config.toml
bias = "none"
init = "normal"
init_std_o = 0.0725
warmup_steps = 276
decay_fraction = 1.0
batch_tokens = 16384
dataset = "wikipedia_en"
Each number is 128 + 24 x the weight over its row's rms, rounded and kept within 0 to 255. Layers, rows and columns count from 0. The size above them is the row's rms in percent of the matrix's.

# layer 6 attention key, 32x64, rms 0.0594, rows 0-31, columns 0-63
size [124  85  92 107 116 116  71  71 100 134 103  93 111 106  96 104  99 109  96  98 107  90  88 107  96 107  90 100  95  98  74  91]
[[ 75 176 115 110 138 107 139 102 134 104 115 120 155 158 115  67 121 140 138 161 150 113 124 174 100 107 169 139 170 122 150 115 144 130 123 146 132 146 133 164 128 172 175 173 113 112 137 152 109 127 131 134 125 146 130 116 133 139 100  88 131 111 150 118]
 [119 100 126 150 121 127 107  98 156 115 164 155 143 130 124  96 101 137 132 120 146 145 113 127 128 130 114 170 147 117 166 128 105  90 134 158 153  82 131 110 109 128 121 168 150 112 105 150 137 131 129 130  78  84  89 119  90 128 114  72 103 138  96 171]
 [144 157 113 129 139  93 117 142 136 111 134 135 136  72 132 146 164 141  82 119  91 113 157 132 117 156 102 119 130 157 112 168 118  92 125 100  91 100 152 100 126 105  90 108 146 147 116  94 142 113 105 134 151 146 142 102 178  93 148 153  93 153 121 127]
 [146  98 121 130 175  77 112 169 112 128 116 132 155  86 122 121  91 139 107 119 129 143 138 121 104 144  83  65 119 158 104 148 125 102 118  98 100 132 134 115 127 117 124 119 139 134 170  94 127  75 155 123 111 138 154 112 151  97 131 135 117 171 127 113]
 [137 111 120 126 108 127 124 135  92 100  93 141 109 113 119 157 178 117 111 114  88 138 124 113  93 134 146 120 112 110  87 113 109 140 145 159 146 101 129 100 156 112 137 102 108 173 194  83 114 169 119 114 125  99  95 107 127 132 138 132 117  89 159 113]
 [ 74 163 121 102 121 137 104 101 118 142 122 122 132 166 139 105 143 132 164 113 157 162 122 176 123 112 131 202 108  91 114  96 142 128 142 167 148 118 106 177 138 159 139 150 120 114 115 139 142 150 109 127 110 121 162 126  93 113 149 146 126 113 122 156]
 [123 121 139 132 154 114 114 147 109  63 128 135 152 142 153 167  84 119 126 123 139  98 101 162 148 133 109 138 126 145 113 107  92 102 112  81 127 141 153 119 120 139  91 100 128 160 152  99 152 112 124 132 133 126  81  66  89 128 127 129 167 135 150 142]
 [122 115 148 131 155 148  98 151 108  96 126 132 153 127 137 102  61 116 122 137 132 109 100 157 114 144 111 104 129 130 108 110  93 107 135 105 125 156 163 148 147 152 139 109 146 151 137  81 119 106 117 155  68 139 109  87  96 154  83  93 146 143 140 127]
 [136 118 136 102 139 146 129 143 116 124 122 159  74 101 148 152 174 127 157 168  91 127 132 100 135 153 161  96 148 118 141 125 119 115 154 110 159 138 150  96 150 123 117  83 118 143 130  95  97 132 173  99  84 132 114 117 101 117 130  80 159 121 148 103]
 [100 106 166  95 142  94 119 121 126 126 107 119 137 117 121  95 155 108  85 155 107 125 158 136  77 108 149 105 117 139 126 127 107 154 158 147 139 111 140 141 166 133 176 134  78 148 137 150 161 146 103  95 104 161 119  90 137 131 111 159 130 114 158  92]
 [111 131 127 115 146 139 145 106 100  89  92 140 134 121 115 131 111 103 110 142 136 119 107 152 100 134 163 102 184 142 122 114 154 172 152 133 136 152  62 137 179 138 121  98 138 134 152 136 118 119  97 114 136 124 118  82 139  97  91 110 123 163 163 154]
 [118 149  91 114 133 143 136 153  94 154 125 134 134  98 151 117 154  96 127 124 111 118 102 154 175  87 117 140 121 118  70 101 162 160  80 130 125 150 107  66 136 127 114 124 108 133 141 130 116 132 142 164 147 129 145 135 104 146 147 124 104 172  84 140]
 [145 118 133 162 128 154 131 127  96 121 109 107 124 171 125 153 115 113 174 121 139 100 117 119 130  94 134 105 109 143 138 117 147 125  81 118 113 155 123 185 118 151  84 117 186 119  73 139 142 113 148 167 149 123 117 155 117 151 120 143 118 180 138 142]
 [ 88 104 129 121 129  85 124 137  98 119 153 153 148  54 134 169 171 124 128 115 142 115 159 131  84 130 111  93 124 143 121 127 126 131  97 114 146 116 169 126 160 125 111 129 130 166 128 136 151 151  94 117  90 171 109  99 105 133 106 117 101 142 153 117]
 [130 160 130 190 134 123 103 113 118 115 118 106 123 149 158 126 131 131 101 143  88 119 155 169 138 117 102 102 153 116 155 137 114 113 135 129  53 136 102 121  87 100 128 118 130  92 146 139 101 140 118 162 135  96 143 146 160 182 137 144 139 110 111 101]
 [146  72 119 110 156 158 165 131 123 149 147  89 146 145 163 137 131 120 149 125 137 139 111 117 159  75 167 110  94 171  89 135 126 129 101 107 131 116  90 131 122 137 104 116 141 115 110 115 138 111 166 125 137 135 106 163 115 134 109 162  93 181 146 136]
 [159 111 138 114 120 143 136 166 121 121 105  95 171 137 131 186 123 128 163 136 163 100 139 116 158 110 106 151 113 118  71 110  94 141 101 134 148  93 125 150 122 139 147 153 117 161 155 135 130 106 163 125 140 132 134 143 112 123  65 149 129 117 174 148]
 [144 123 117 116 152 120 108 156 122 107 159 128 132 112 124 125  87 119 102 107 168 161 153  71 101 126 168 157 165 105 134  96 135 104 134 141 137  82 108 137 115 129 143 153 109 102 132 124  89 119 145  89 107 120  81  97 119 116 159  95 112 107 132 167]
 [103 130 133 135 118 100 136 125 101 113 130 145 129  94 137 137 136 104  60 148 132 110 137  67  97 107 139  72 189 131 136 107 167 141 130 119 123 157 112 138 163 128 132 109 125 133 128 150 129 122  91 120 118 143 107  94 131 122  89 179 119 121 159 109]
 [106 129  75 117 131 117 155 119 138 146 148 146 132  96 175 116 158 118  63 169 127 121 115 174 105 140 151 107 105 120 112 138 114 134 120  97 136 130 115 147 176 153 166 102 118 142 145 128 108 146 127 138 162 129  95 130 143 126  98 168 110 105 136  83]
 [191  96 138 143 103 116 119 160 103 116 123  92 166 107 152 155 158 121  99 127  89 139 154  95 159 136  92 124 121 140 105 134 107 145 129 107 123 134 118  76 131 128 121 116  93 133 164 136 204 131 102 129 147 121 124 135 137 111 152 155 134 149 132 120]
 [145 130 124 132 169 127 136 153 107 204 167 108 154 123 172 131 127 132  83 158 168 141 138 174  92 146 126  84 118 149 118 114 113 145 122 130 127  95  95 150 112 168 142 114 139 123 139 117 114 124 133 156 118 129 114  88 104 117 104 112 112  95 124 103]
 [123 104 118 151 138  93 151 148  91 135 135 131 136 111 136 121 153 173 133 108 144 133 132 104 178 126 114 171 139 123 128 114  94 110 138 159 108 150  91 130 125 111 120  90 140 111 143  91 127 115 143 164 117 102 210  85 146 127 114 114 147 122 145 165]
 [105 150 135 159 108 118 136 113 115 132 152 132 132 115 121 119 102 146 171 139 106 109  88 161 133 138  73 158 115  69 112 167 153 149 132 153  82 169 149 122 153 123 124 109 138 132 120 117 160 127  99 186 147 136 147 110 144 148 114 162 116 123 129 161]
 [ 76 135 136 142 147 117  95 123 132  85  81 164 122 140 131 165 109 113 121 150 108 126 109 124 131 157 166 130 153  55 106 101 159 143 140 131 110 171 144 118 135 165 151 169 161 163 126 123  98 141  97 128 142 128 139 130 132 127 150 128 134 104 134 154]
 [134 133 135 125 135 133 132 137 116 124 142 113 131 136 149 177 151 125 122 131 107 126 122 126 163 185  74 144 130  63  75 164 140 145 134 146  96 167 130  90 102 135 122 145 115 140 132 119 122 123  85 144 129 132 122 147 137 121 139 155 182  79 134 158]
 [129 136  82 108 101 165 113 104 157 125 143 124  95  78 151 143 127 118 101 118 142 128 151  80 123 134 145  95 128 179 136 144 163 101 104  93 144 111 126 124 151  89 143 110 145 128  72 106 107 131 150 117 149 109 134 126 133 120 123 112  89 106 164 164]
 [110 145 133 113 111 161 121  89 117 101 104 164 125 122 103 102 131 114 161 138 139 123  98 134  90  84 156 156 144 106 110 100 157 121 135 155 116 124 135 105 117 144 112 127 125 119 124 120 106 168 200 124 119 145 123  96 126 140 126  43 109 117 134 121]
 [110 121  90 129 141  76 138 154 142 129 172 159 150 107 123 138 146 166  60 137 146 162 169 125 123 125 134  77  95 121 152 114 143 171 108 118 144 121 147 105 134 117 128  92  93 121  84 156 108 132 119  86 135 127 105 123 123 130 132 132 124 115 151 133]
 [122 153 140 141 132 118 121 126  91 142 132 132 107 162 177 116 140 146  83  87 143 172 166 159 138 193 145 101 123 109  94 107 112 150 147  76 126 100 131 136 123  95 123 138 156 121 166 126 138 117 144 111 102 123 162 143 152 110 121 150 115 111 142  99]
 [108 162 122 136 147 101 123 182  91 129 163 131 140  85 125 129 118 133 123 130 142 180 151 122 170 121 138 149 152 153 137  96 131 136 118 119 185 153 113 170 120 185 166 158 121 134  96 117 136  97 114 146 131 150 135 128 119 133 122 133 106 170 152 143]
 [171 117 137 172 133 132 122  99 156 138 127 146 149 153 129 114  99 151 177 145 130  81 148  93 108 149 117 160 128 156 133 132 171  75 113  98 109 142 165 128  97 143 101 135 149 117  93 124 115 112 138 129 102 101  83 127  97 150 123 109 163 120 138 125]]